Each number is 200 + 40 x the weight over the matrix's rms, rounded and kept within 0 to 999. Layers, rows and columns count from 0.

# o: layer 7 attention output (transposed), 768x768, rms 0.0233, rows 268-320, columns 128-191
# v: layer 7 attention value, 768x768, rms 0.0273, rows 269-320, columns 128-191
o268,212,224,135,193,214,267,182,158,204,226,224,232,128,273,156,198,207,215,184,218,219,239,141,249,197,215,246,237,269,201,204,153,228,192,206,190,168,197,181,199,218,154,247,237,198,199,210,147,250,185,248,252,188,151,230,217,192,211,231,127,234,165,140,233
v269,202,243,146,146,201,224,155,176,232,190,194,185,193,180,268,215,247,243,254,221,129,183,194,199,214,204,200,269,264,190,229,175,204,258,213,132,107,241,143,178,182,182,233,234,211,247,267,163,248,221,181,193,169,243,199,112,228,187,170,201,227,189,179,135
o269,157,223,149,190,149,203,152,221,220,171,181,216,166,140,219,201,179,230,205,227,176,136,185,284,227,165,232,185,228,209,175,138,158,259,118,202,147,253,256,178,109,266,236,224,244,165,149,215,231,183,222,195,232,190,207,185,225,152,236,214,203,176,206,208
v270,189,202,172,139,194,155,190,168,215,191,175,213,204,225,205,234,121,154,199,188,203,224,172,138,225,153,230,198,160,214,258,180,223,174,286,147,132,197,213,225,218,228,205,235,242,214,170,266,224,211,183,186,242,186,218,189,186,263,270,198,150,154,159,252
o270,181,266,189,102,218,232,176,207,224,156,152,178,259,203,221,190,217,191,228,217,171,218,188,234,263,204,228,86,139,229,156,193,170,181,159,212,157,219,209,219,226,145,216,195,192,255,135,216,292,176,174,93,187,223,202,220,156,181,191,120,176,195,239,299
v271,198,209,144,151,153,188,222,182,164,184,187,179,160,228,142,290,207,197,173,221,237,224,231,206,194,252,219,212,148,97,242,181,248,161,143,237,156,214,262,247,170,215,204,190,174,205,216,194,152,185,223,208,187,235,236,213,178,193,215,132,204,90,191,144
o271,197,221,212,194,151,169,172,258,205,274,240,147,196,211,267,228,210,245,178,218,159,175,177,225,234,191,181,179,164,190,119,167,177,239,168,189,107,270,182,201,175,265,171,146,222,194,211,267,131,213,239,220,209,192,156,251,263,222,180,188,147,162,175,250
v272,187,191,188,169,215,234,211,203,162,171,146,209,220,188,183,167,192,193,190,294,193,191,133,170,232,194,118,204,176,199,191,210,199,176,212,245,176,256,201,252,177,209,206,232,175,138,130,222,248,153,244,191,182,251,278,217,258,147,154,183,258,217,227,209
o272,192,209,210,165,170,197,210,185,171,195,153,218,231,251,176,134,218,223,195,216,207,138,68,199,166,158,158,151,206,177,129,139,229,252,178,177,264,191,247,199,201,215,196,209,130,165,167,114,247,187,167,198,187,156,229,201,203,199,224,131,284,252,254,195
v273,225,228,226,233,241,235,207,201,122,180,193,187,244,221,231,177,218,248,148,185,210,178,223,221,207,140,264,282,258,224,276,264,157,194,228,198,276,194,183,205,162,189,195,211,196,251,210,207,199,201,180,230,186,160,225,255,150,192,179,169,167,238,264,246
o273,174,210,199,241,172,148,171,223,165,197,206,194,182,137,166,282,202,187,228,213,184,236,182,224,245,175,254,133,265,201,189,220,214,160,242,205,211,196,172,186,124,110,233,178,146,217,186,212,193,179,256,232,236,259,170,249,175,182,258,128,167,278,196,205
v274,181,141,224,221,264,189,236,172,99,154,121,233,209,160,262,202,272,223,238,247,141,110,176,125,168,188,239,171,249,147,196,222,203,127,215,188,262,226,240,211,264,220,146,217,144,184,189,192,169,264,178,175,267,154,209,234,185,146,204,221,144,180,227,147
o274,243,211,140,196,201,214,217,208,104,164,257,279,198,216,223,249,201,239,138,186,302,215,267,214,246,233,156,206,229,218,162,186,182,178,143,223,233,183,235,210,241,135,172,234,204,200,179,222,197,191,169,219,195,243,138,207,237,215,151,140,235,151,252,161
v275,241,236,213,201,292,190,200,251,116,237,248,196,157,214,159,168,198,270,208,164,157,184,200,198,235,117,166,255,223,189,208,196,151,211,162,212,122,130,170,190,195,161,172,205,239,242,249,183,243,210,165,232,249,185,221,171,187,193,199,246,159,161,224,189
o275,148,219,150,201,171,231,179,224,237,188,193,272,217,160,150,156,164,151,209,168,71,226,203,165,177,140,127,287,265,252,170,297,138,157,198,200,205,168,194,213,207,205,169,227,272,180,212,274,230,269,211,277,214,188,236,161,171,208,195,241,281,223,206,157
v276,228,205,175,245,218,188,258,173,252,197,211,187,170,238,248,237,197,259,204,226,198,235,186,166,214,202,188,156,191,245,147,185,226,247,184,218,218,235,210,185,175,244,240,214,195,119,165,206,282,243,164,220,191,193,214,206,188,188,136,281,259,222,237,158
o276,195,168,120,166,231,245,191,224,235,220,264,240,221,186,300,141,221,225,178,256,153,194,189,316,233,197,192,242,180,256,171,153,182,244,215,179,164,219,204,69,163,251,198,160,205,190,209,177,181,190,216,157,157,193,184,250,161,278,200,234,198,185,142,156
v277,209,243,259,210,184,164,257,139,261,179,254,138,124,241,215,257,202,207,198,141,165,261,159,204,187,231,208,193,214,227,255,269,178,223,181,215,205,200,232,218,222,174,218,242,218,225,164,239,126,193,197,194,201,198,184,225,180,232,244,191,192,244,186,231
o277,185,241,166,140,180,237,191,234,229,245,145,146,191,139,168,316,214,152,156,216,189,180,225,231,243,245,214,131,202,241,243,357,228,202,215,199,200,182,199,183,177,152,260,189,196,206,239,146,203,196,235,171,254,184,147,241,249,145,183,109,130,196,142,215
v278,192,241,217,189,228,182,157,136,253,211,244,166,187,267,186,151,175,210,192,166,218,183,166,197,224,186,220,214,130,190,203,192,260,284,155,158,228,159,174,177,215,187,190,186,202,180,121,164,212,228,144,155,252,220,215,178,153,211,255,173,287,232,191,234
o278,214,142,175,141,220,176,199,145,230,281,216,99,272,191,177,223,169,263,214,208,128,144,168,145,183,175,282,196,149,313,250,184,201,181,215,171,156,213,245,168,216,155,251,171,202,243,216,236,126,253,197,142,231,245,163,137,220,256,141,188,194,166,148,275
v279,244,152,288,251,189,173,195,239,200,229,221,227,205,196,201,155,167,220,178,152,185,250,242,286,251,271,230,181,251,167,273,168,201,183,185,189,260,277,310,202,199,172,266,191,182,161,233,205,163,217,185,149,166,199,222,156,231,212,210,260,293,179,139,212
o279,165,119,218,214,197,206,227,223,127,237,247,170,206,270,188,142,209,263,116,263,204,200,179,174,251,194,203,151,177,151,209,114,173,204,199,214,208,198,181,213,170,180,272,257,188,223,253,192,171,177,186,235,185,192,211,213,284,272,209,170,183,197,189,149
v280,229,213,166,202,144,175,94,255,252,142,184,203,212,168,249,272,152,211,167,203,224,138,119,207,280,265,171,200,151,204,203,261,245,189,249,169,231,260,205,239,205,242,192,195,213,191,230,226,217,174,142,198,267,182,227,215,182,204,212,258,186,225,154,242
o280,226,206,185,137,217,181,132,204,144,217,238,220,221,289,250,152,252,109,173,225,241,207,167,164,225,246,200,220,211,235,146,309,247,174,177,194,219,191,159,173,203,195,188,254,206,163,232,199,217,258,133,202,189,182,236,127,181,251,234,241,152,112,136,262
v281,155,181,181,208,183,234,218,197,123,226,201,215,228,211,273,135,217,153,200,195,172,197,142,219,166,233,199,203,197,114,141,132,214,253,196,172,159,272,239,256,189,219,171,230,151,160,213,200,207,238,225,144,210,198,191,202,156,232,138,222,176,167,202,185
o281,146,208,188,201,170,277,208,250,223,192,202,213,178,225,264,164,283,193,237,235,245,249,168,256,219,194,155,184,210,139,185,146,184,268,197,179,173,261,195,129,247,149,156,219,165,201,173,167,208,194,196,215,206,143,210,191,192,167,157,208,218,153,229,180
v282,146,178,162,152,150,196,177,198,195,205,206,196,202,233,172,253,146,141,252,164,185,222,241,205,170,225,180,141,226,279,265,215,161,225,312,140,163,191,209,210,195,177,231,260,231,161,227,197,201,187,130,220,259,153,208,161,176,276,177,160,209,163,189,258
o282,221,312,196,196,211,187,206,247,210,222,185,224,223,229,296,174,258,122,185,249,207,184,218,164,244,196,225,191,224,160,230,208,168,215,250,206,166,68,174,202,230,248,225,219,235,237,184,144,184,267,146,250,108,203,187,234,134,265,197,222,145,242,211,181
v283,128,198,214,148,215,151,176,240,201,153,208,289,169,235,262,199,195,204,139,271,233,206,195,253,167,212,158,191,234,195,186,184,197,177,242,132,177,257,222,192,217,205,213,260,183,223,169,195,263,294,192,134,189,177,233,262,214,190,165,257,124,184,123,194
o283,245,196,130,199,196,287,163,204,137,170,182,228,192,178,230,149,236,210,187,255,223,178,149,232,160,235,221,244,255,125,227,238,151,223,222,206,202,222,171,230,266,185,211,197,146,186,120,232,263,223,146,92,212,212,228,244,199,148,231,158,175,197,177,168
v284,198,156,161,257,245,224,212,186,179,149,226,259,191,266,249,179,158,191,221,204,269,212,136,186,175,164,219,228,258,195,202,211,189,202,191,179,222,175,173,105,216,190,176,185,153,222,184,188,193,211,254,186,151,243,230,241,260,120,156,248,146,255,201,175
o284,208,91,229,242,226,200,198,209,210,218,234,164,196,180,157,258,117,284,203,206,214,174,201,180,182,184,234,174,250,190,163,230,166,193,260,196,261,184,244,200,189,181,208,186,158,137,187,285,178,155,167,168,226,240,171,218,228,176,234,182,235,254,139,210
v285,208,177,189,219,247,226,206,153,248,197,197,218,185,192,164,187,174,196,203,245,183,152,223,235,169,185,264,198,185,262,243,216,169,250,267,219,181,174,168,205,168,136,278,196,144,151,169,222,178,298,221,235,117,182,217,219,159,173,220,166,193,274,292,211
o285,175,189,221,228,261,151,197,254,262,210,170,194,217,183,126,269,176,204,199,221,199,211,256,221,135,196,188,166,162,227,242,229,228,167,284,236,166,154,202,235,142,178,193,203,122,125,205,205,216,192,220,215,152,258,190,239,184,164,180,158,147,239,214,244
v286,163,227,172,207,137,208,174,209,224,140,171,216,210,273,154,191,207,206,166,223,192,240,178,86,132,236,172,245,208,142,207,206,260,250,231,174,161,211,257,198,208,225,162,269,223,212,218,205,191,238,226,173,265,207,181,256,237,181,158,226,190,227,135,126
o286,154,169,159,182,247,253,182,225,229,185,270,136,185,198,253,182,146,282,229,267,285,186,149,201,281,244,175,210,279,222,200,204,169,208,179,238,188,219,171,217,188,172,205,141,173,177,213,149,279,172,156,140,196,152,185,240,242,134,186,174,216,210,157,287
v287,121,223,226,168,252,178,212,214,178,178,235,202,253,246,248,184,167,225,217,181,202,199,256,246,230,236,204,201,195,247,145,164,208,188,237,249,227,219,212,219,212,239,196,133,194,187,159,190,218,226,276,199,168,229,264,85,210,189,174,214,175,204,207,225
o287,172,270,183,208,163,218,262,198,198,174,187,212,205,189,143,226,161,214,198,235,233,177,173,283,144,204,189,166,180,158,223,174,170,233,219,227,242,217,193,237,145,249,252,280,131,183,203,179,206,183,218,186,150,207,207,124,154,150,189,205,203,180,176,108
v288,197,206,231,174,177,195,294,302,207,174,197,217,176,211,140,139,216,228,290,211,169,155,208,217,249,131,169,195,166,270,190,245,232,242,158,204,227,211,151,279,270,218,265,238,218,207,217,188,190,138,216,181,245,117,265,188,190,149,246,218,258,191,210,214
o288,233,149,276,149,203,223,240,196,216,233,191,207,168,260,117,195,196,177,194,176,183,240,185,210,189,166,228,130,208,191,260,134,237,143,184,202,228,196,175,273,229,160,243,283,189,222,195,184,223,186,135,209,260,248,233,191,187,186,206,127,201,266,176,254
v289,213,149,148,97,104,179,259,262,183,214,219,218,147,190,210,159,241,226,145,211,223,192,228,181,211,204,185,210,173,166,142,231,150,188,120,120,224,206,179,186,205,219,175,196,106,219,118,159,244,177,191,203,230,225,164,225,180,240,206,207,162,216,215,188
o289,192,136,233,228,156,206,237,153,218,229,144,189,217,121,145,221,257,167,197,138,202,239,199,201,133,224,203,281,187,172,161,240,245,205,200,158,227,233,158,133,179,248,227,165,240,196,155,209,237,182,236,163,208,164,204,184,180,174,247,171,168,242,205,211
v290,258,227,158,211,233,206,256,166,195,171,154,210,180,192,236,179,221,172,196,202,196,149,173,207,208,224,211,199,286,157,207,218,202,174,158,142,261,194,162,236,146,241,177,221,174,209,201,177,284,203,194,198,165,209,227,169,179,176,181,143,192,277,188,209
o290,261,232,209,233,191,211,295,222,235,178,207,199,238,206,255,183,157,206,187,191,243,172,265,176,256,211,178,259,212,236,149,113,212,267,204,195,214,168,221,203,150,231,208,239,226,159,239,183,214,212,229,207,262,270,248,210,188,184,140,223,250,204,264,206
v291,205,229,211,185,233,228,180,154,127,191,228,205,225,192,206,209,167,212,188,172,224,182,154,234,166,148,236,188,192,198,151,208,190,198,206,250,232,170,201,260,157,175,216,136,135,157,210,213,252,195,215,200,164,145,210,118,234,262,218,238,149,186,169,230
o291,227,188,217,230,207,171,199,196,195,196,196,157,248,229,159,239,226,179,192,252,196,143,260,205,261,244,254,188,197,193,230,220,147,215,165,154,169,227,195,157,155,173,156,169,184,253,217,238,163,157,278,250,181,237,231,152,290,263,223,262,178,169,209,141
v292,204,215,192,163,187,199,104,193,287,259,178,148,237,196,218,242,202,214,165,193,241,237,182,119,122,149,117,183,286,184,192,249,202,167,270,193,52,166,158,206,221,145,250,153,242,254,274,201,208,173,247,202,203,137,163,159,207,232,166,173,179,208,187,173
o292,195,221,148,120,194,157,130,232,199,202,163,165,219,204,236,230,182,180,226,155,141,154,196,233,213,234,187,164,192,100,208,245,179,171,157,206,192,229,185,286,149,201,196,164,224,218,225,260,154,218,206,188,191,218,191,181,154,259,184,212,184,273,132,290
v293,152,260,156,274,179,180,206,122,227,195,237,201,162,137,284,189,209,210,180,255,222,188,243,153,229,234,172,91,213,242,192,162,147,196,187,255,184,234,308,237,207,243,281,185,262,171,184,185,211,198,226,201,159,119,205,163,206,224,194,200,138,249,253,233
o293,193,209,233,144,218,211,281,162,166,198,153,224,219,200,109,180,194,194,167,235,247,154,242,227,221,218,192,183,188,180,218,193,164,182,148,229,195,214,191,207,220,203,162,204,159,239,197,124,182,215,174,250,258,232,180,194,201,144,158,209,163,133,195,188
v294,122,232,286,187,171,143,214,232,196,254,184,208,233,230,196,194,157,185,248,151,242,150,137,198,165,262,175,206,198,197,178,171,140,221,214,222,209,194,214,168,256,196,243,207,196,225,241,172,191,199,162,205,194,171,197,187,218,192,179,206,190,185,202,189
o294,193,225,212,204,203,165,160,260,196,179,186,183,101,177,274,191,135,255,218,226,244,209,253,179,166,173,213,155,230,207,230,142,140,161,169,240,226,248,139,194,184,204,195,219,195,174,231,158,184,184,154,172,222,213,208,207,211,205,151,207,248,183,215,199
v295,134,212,241,210,305,231,201,189,222,161,230,233,206,184,241,240,141,244,215,106,189,141,192,244,155,216,208,160,205,123,149,167,150,151,258,250,154,270,236,188,253,173,278,269,182,138,161,234,245,225,152,156,236,238,261,161,180,175,202,158,204,244,185,163
o295,189,184,152,164,234,206,147,168,248,82,243,160,195,235,168,130,127,236,151,140,206,223,179,194,221,244,186,187,223,189,212,112,191,187,206,172,258,155,233,201,162,142,192,263,159,198,231,135,218,188,216,112,239,193,214,151,222,237,200,162,245,116,242,145
v296,164,163,238,152,144,141,137,172,284,250,196,182,195,236,198,216,182,252,197,283,157,223,201,268,178,193,205,311,175,227,213,198,171,295,266,221,175,219,179,245,166,212,193,237,213,253,225,283,248,204,201,214,149,193,209,240,166,154,233,163,160,237,207,245
o296,143,106,203,232,196,136,162,222,155,214,192,133,268,155,132,162,162,254,300,205,213,186,188,238,270,207,182,191,255,163,200,198,240,144,206,207,246,183,186,173,175,243,220,249,199,170,235,248,255,174,113,167,164,171,193,220,175,156,249,149,169,237,125,212
v297,170,160,123,168,176,177,170,149,225,218,178,224,213,224,213,233,133,229,184,268,279,232,243,139,173,178,217,84,252,149,166,143,207,264,205,220,180,243,179,215,240,208,208,164,181,181,177,225,226,186,248,154,153,227,138,205,144,237,190,210,108,216,181,237
o297,238,252,207,189,205,224,263,170,318,222,222,157,191,244,205,190,206,248,179,212,261,190,177,215,217,208,207,254,216,182,217,181,158,232,245,214,71,182,119,235,178,238,136,170,203,166,198,192,245,268,212,116,156,139,247,147,183,206,180,185,134,216,159,194
v298,194,157,162,299,251,171,236,164,154,209,165,216,204,125,209,194,163,183,224,160,196,134,191,143,245,270,138,260,183,175,208,203,203,161,165,183,241,193,228,206,260,187,145,219,216,198,194,190,141,132,195,201,239,233,209,181,253,212,162,155,261,205,184,163
o298,219,196,221,212,186,229,216,137,114,249,202,217,166,173,155,245,259,185,237,103,130,172,228,173,195,169,215,179,190,155,168,85,195,270,140,260,251,251,259,270,294,182,187,262,227,245,205,251,157,204,214,199,226,283,218,204,216,231,192,207,228,244,257,144
v299,203,175,208,185,286,223,219,218,187,184,109,266,199,223,201,170,308,201,226,200,187,269,207,259,253,187,231,126,267,181,250,157,199,195,159,207,167,141,196,192,248,188,181,206,148,215,247,183,228,257,222,189,181,203,154,186,251,201,247,238,217,120,115,222
o299,212,221,243,252,216,212,216,204,203,275,167,192,187,175,199,188,193,220,219,167,176,262,230,150,157,136,255,136,240,217,198,263,173,141,102,190,212,171,218,222,202,89,201,240,178,150,176,129,222,181,184,194,151,234,213,189,264,98,251,207,201,167,199,303
v300,158,276,210,163,144,212,212,261,208,177,159,130,248,256,264,241,163,152,145,239,259,222,189,195,156,248,222,207,101,157,175,166,109,210,242,184,219,205,215,256,184,219,202,180,225,126,177,228,120,169,234,129,133,251,231,223,228,182,211,169,235,182,200,233
o300,120,253,230,189,184,234,132,269,215,174,227,142,221,238,223,144,189,208,220,250,214,190,98,247,153,255,214,171,193,161,187,218,166,236,247,163,278,199,204,211,210,254,194,206,206,214,174,190,232,132,144,189,213,197,208,200,240,114,249,200,216,169,220,154
v301,135,197,158,186,192,137,203,178,178,203,197,195,172,153,270,239,192,176,293,217,221,227,222,239,163,282,275,188,146,149,147,151,256,263,227,168,173,140,278,230,177,165,226,241,159,136,198,173,188,181,181,218,174,181,199,182,228,233,216,96,235,204,153,185
o301,202,184,213,245,206,282,214,197,117,259,189,232,101,179,285,185,226,224,196,243,257,225,259,214,204,173,217,193,128,162,182,205,169,261,178,235,212,225,161,218,244,244,205,249,181,198,222,237,165,174,193,198,195,154,172,248,234,200,162,252,139,139,199,250
v302,171,228,294,238,175,148,208,248,173,279,182,188,191,151,226,193,180,197,205,151,214,195,177,230,185,223,105,169,228,265,271,152,145,211,205,191,177,255,155,154,239,221,134,194,204,176,234,206,129,185,84,216,195,177,248,224,223,224,221,187,161,169,213,202
o302,175,254,208,243,220,157,196,245,132,162,181,215,231,213,205,168,191,194,240,196,177,220,188,203,242,194,167,210,203,121,186,192,182,192,285,228,294,170,189,184,200,216,165,270,137,199,177,211,140,190,141,206,232,208,225,221,153,233,236,273,241,248,176,127
v303,184,235,209,173,261,172,244,214,193,119,179,262,224,177,216,174,180,237,180,198,191,188,181,190,211,205,260,194,197,147,165,174,258,273,124,185,239,294,183,161,190,198,236,208,196,232,171,212,158,255,155,138,165,202,193,136,207,250,177,230,212,181,190,230
o303,196,154,234,187,182,160,189,225,263,116,226,233,208,204,180,183,178,127,176,256,243,247,228,218,236,211,179,173,209,243,200,199,258,167,121,205,183,262,223,181,132,144,212,275,165,199,239,153,235,170,224,184,245,223,206,180,256,222,191,191,267,215,220,208
v304,188,244,232,158,109,184,231,211,169,225,231,139,154,233,194,185,154,141,240,193,266,174,256,188,249,247,162,156,165,195,195,217,267,268,199,151,185,292,185,239,233,237,225,177,218,188,160,162,230,180,196,251,192,254,239,221,175,141,204,198,189,236,213,183
o304,176,209,263,139,204,149,288,244,235,198,175,187,195,215,178,173,192,122,230,199,187,182,228,274,191,232,240,121,155,238,243,198,267,187,232,169,198,168,258,176,152,215,255,168,206,233,188,164,253,209,253,194,260,242,164,241,159,162,241,203,172,265,154,213
v305,215,201,273,131,198,270,186,214,192,191,218,111,117,213,168,254,156,174,210,197,174,237,171,212,219,203,227,119,144,273,247,210,215,272,256,207,188,270,225,202,213,248,185,180,149,199,198,215,176,182,207,202,282,221,206,209,183,221,148,243,212,105,179,143
o305,218,230,215,102,173,167,188,272,227,190,196,169,206,302,171,178,186,170,243,186,179,285,162,229,158,231,211,201,175,198,165,191,236,75,224,152,192,189,143,251,212,217,236,236,179,210,202,219,251,231,190,250,216,109,237,236,222,234,144,193,198,197,140,129
v306,208,114,176,244,221,223,148,189,186,249,173,189,194,208,113,198,197,227,225,183,164,171,192,209,183,164,217,244,205,235,197,254,210,209,102,220,218,114,231,151,198,175,171,181,130,149,219,177,173,211,222,226,234,191,187,196,233,206,232,186,143,190,230,231
o306,186,162,261,217,253,167,156,179,129,215,163,162,181,165,189,234,184,231,156,192,166,192,220,147,252,167,207,277,255,136,155,186,176,218,130,204,218,211,202,279,231,244,200,195,159,163,208,221,176,150,196,291,204,236,225,199,211,259,181,225,201,155,220,177
v307,232,187,205,196,204,195,250,257,97,184,189,189,251,215,180,223,178,200,258,180,253,186,195,214,176,164,127,265,189,207,130,249,128,137,234,247,134,111,243,193,173,242,166,233,184,154,193,214,190,177,179,233,194,153,160,214,177,207,231,180,226,243,293,192
o307,184,205,235,123,214,204,173,267,108,191,118,193,158,151,252,225,229,138,208,153,197,295,248,182,139,219,154,167,183,183,176,268,161,216,201,171,189,223,216,209,204,137,137,177,237,208,236,235,261,221,221,269,261,217,237,212,143,220,165,183,224,239,234,169
v308,193,241,155,185,169,202,195,184,230,80,169,133,229,165,264,206,166,179,227,152,236,223,194,152,208,189,129,173,114,166,138,206,310,329,159,189,192,183,254,186,175,158,168,200,153,181,215,193,216,183,233,259,170,223,253,157,167,239,226,227,194,191,139,200
o308,180,184,176,227,168,287,148,178,213,229,249,194,253,198,218,209,187,116,212,188,183,221,195,264,170,297,166,274,175,237,235,265,271,214,176,105,215,230,271,208,202,181,202,197,192,217,166,238,248,161,228,267,222,190,259,204,194,195,196,304,249,243,169,220
v309,188,166,230,220,144,207,146,235,228,198,128,231,189,239,246,213,213,167,217,141,220,207,198,251,197,211,187,254,149,275,169,272,173,107,235,186,152,193,260,229,251,182,193,202,206,205,151,196,170,152,199,201,212,203,184,210,164,182,193,196,208,209,247,204
o309,216,239,248,88,239,217,202,207,193,102,182,157,212,178,223,158,231,209,245,156,240,235,241,204,192,200,162,178,153,164,200,138,235,179,229,152,276,181,185,250,186,213,185,233,285,213,218,202,210,235,205,150,230,195,229,133,133,204,229,215,263,132,201,157
v310,227,221,214,224,246,175,164,165,152,190,178,201,237,207,159,218,200,125,183,159,168,168,222,220,229,260,227,256,184,218,185,186,227,229,162,224,242,209,156,214,154,253,119,157,237,221,191,178,212,196,213,174,153,205,213,241,202,185,247,266,206,276,175,170
o310,132,185,177,235,194,217,208,223,249,183,205,256,245,90,216,218,217,217,226,183,176,198,195,232,205,190,163,250,277,203,92,240,266,243,207,180,194,210,201,196,146,218,166,193,210,212,211,232,251,196,245,139,209,111,177,234,223,234,239,219,200,232,225,189
v311,177,249,184,239,211,196,252,249,221,268,235,224,187,245,200,199,223,198,218,179,176,220,204,168,196,181,200,252,175,154,210,181,215,210,143,194,157,251,161,179,191,242,217,169,257,182,161,216,162,199,170,181,167,144,190,171,144,195,176,192,221,231,170,204
o311,222,238,140,238,220,237,223,144,232,181,255,162,262,182,234,221,213,181,196,164,217,221,235,246,225,179,222,179,142,222,247,144,234,228,217,181,207,284,258,111,124,212,182,162,187,189,180,182,169,204,191,175,210,221,181,154,185,209,159,187,314,218,210,230
v312,172,220,246,249,209,223,253,243,177,168,224,97,139,146,223,186,232,218,245,113,166,232,236,118,208,145,188,230,207,201,189,182,168,200,166,165,237,232,176,168,245,258,164,128,160,200,144,133,246,189,186,185,202,259,250,222,183,215,210,247,196,259,229,209
o312,197,183,148,226,189,245,218,164,224,201,188,196,200,133,182,180,175,179,262,180,145,188,175,205,207,190,196,209,176,193,246,183,177,251,275,135,223,219,182,84,224,227,228,193,229,226,255,242,155,185,237,258,244,180,184,225,129,261,236,172,180,233,157,213
v313,207,195,159,199,255,189,196,203,147,187,195,181,220,150,227,175,272,252,156,142,254,186,189,264,226,184,133,189,227,192,191,193,162,284,228,235,181,196,234,226,162,226,207,222,247,252,259,199,186,346,218,226,142,187,159,346,174,207,173,232,163,195,203,196
o313,204,172,205,213,246,201,168,229,201,103,230,195,179,150,210,184,202,147,217,148,214,198,182,199,172,225,213,200,274,173,198,241,184,242,176,157,166,192,201,192,225,193,176,290,246,219,207,216,209,230,202,267,168,220,270,249,186,159,180,265,209,257,190,165
v314,223,169,221,254,216,190,211,215,172,179,159,228,258,157,267,242,142,203,193,230,234,161,251,181,196,202,179,169,183,174,229,184,175,169,160,222,178,157,199,211,197,224,170,152,177,176,148,190,208,122,187,230,150,221,155,176,237,229,236,183,140,126,233,163
o314,269,232,315,273,216,313,233,311,121,159,149,256,225,169,193,251,197,253,263,237,204,251,242,215,186,132,153,222,133,146,164,291,194,214,239,213,215,206,222,208,221,265,135,203,154,188,147,154,231,172,221,292,205,141,192,148,157,211,185,156,190,134,245,126
v315,218,196,256,157,299,194,204,171,220,151,180,201,200,287,196,134,161,174,250,123,143,175,198,173,194,167,219,161,241,228,233,216,194,165,250,194,183,207,189,275,241,163,201,240,121,182,116,178,163,182,183,214,220,189,136,218,206,145,242,178,274,155,195,249
o315,251,166,142,155,196,237,162,160,176,213,285,224,185,176,140,179,195,165,192,158,144,242,169,113,206,189,252,141,146,270,292,257,203,211,156,208,130,166,183,216,218,96,203,245,176,232,233,158,250,202,282,154,173,197,213,165,236,178,187,100,194,183,200,196
v316,177,240,206,192,185,145,208,218,150,216,172,196,205,208,245,186,177,216,186,154,119,131,176,232,189,217,196,151,210,196,192,172,178,276,226,206,226,266,168,193,203,197,182,177,169,228,181,204,250,146,194,235,123,148,186,153,198,169,214,206,118,210,170,268
o316,175,235,199,216,231,191,198,219,229,226,202,207,226,195,189,235,241,187,159,184,155,192,169,224,181,174,187,189,143,204,185,180,157,215,242,160,257,211,158,178,197,216,228,257,163,245,145,160,215,239,217,193,189,213,214,167,161,252,206,257,142,225,198,186
v317,221,194,199,171,221,261,209,166,181,213,235,219,203,203,164,184,182,238,129,196,188,132,184,81,185,222,157,181,192,265,147,180,276,195,186,144,229,196,209,225,198,266,225,117,152,245,136,234,160,177,189,191,177,250,241,217,287,254,157,170,123,189,271,147
o317,196,158,285,210,217,133,198,187,208,152,188,224,181,167,147,165,137,181,194,202,172,248,185,157,197,231,184,220,149,183,145,186,216,190,200,184,205,221,269,212,234,246,150,252,200,205,172,264,189,86,157,210,215,119,286,234,231,210,185,269,212,277,252,233
v318,178,150,178,200,293,197,153,170,222,186,189,227,182,223,203,182,208,147,220,239,208,169,185,233,270,145,170,181,272,170,218,230,219,156,257,329,145,240,233,184,171,211,175,246,160,231,201,179,207,223,223,192,202,233,133,189,245,169,221,166,199,250,173,235
o318,177,204,201,189,180,164,190,200,229,205,153,194,154,212,143,259,196,203,233,165,242,112,258,212,245,201,204,180,194,234,139,202,164,176,154,222,221,217,254,242,113,202,172,215,200,151,276,166,268,242,164,156,241,267,165,212,238,130,165,227,192,225,198,221
v319,186,192,137,154,214,147,192,170,225,250,163,199,243,206,205,169,191,187,175,216,176,262,219,191,138,165,182,228,266,152,189,226,164,226,123,171,154,254,168,192,149,127,240,192,187,169,187,185,228,170,275,255,219,109,195,246,155,152,186,263,140,238,251,181
o319,133,276,154,156,243,273,190,210,179,266,198,204,175,182,190,240,221,187,122,209,180,188,167,183,229,236,179,171,189,198,276,243,184,214,170,204,136,188,174,241,187,244,292,211,235,221,184,198,186,267,196,233,232,259,185,184,112,193,161,101,126,258,152,149
v320,191,283,161,150,188,208,273,182,177,208,245,161,247,179,201,202,245,230,142,228,238,215,184,206,182,203,229,220,194,276,184,215,138,185,274,198,229,258,238,154,217,161,191,166,176,237,173,173,162,200,165,216,135,206,184,191,171,245,233,243,127,181,304,146
o320,178,161,194,231,209,110,243,243,215,183,188,181,246,175,84,251,204,208,195,203,190,224,223,214,161,232,209,161,229,212,156,215,177,99,213,193,227,250,187,210,185,193,219,235,179,209,209,203,250,122,244,290,201,223,202,203,185,164,262,203,185,233,172,165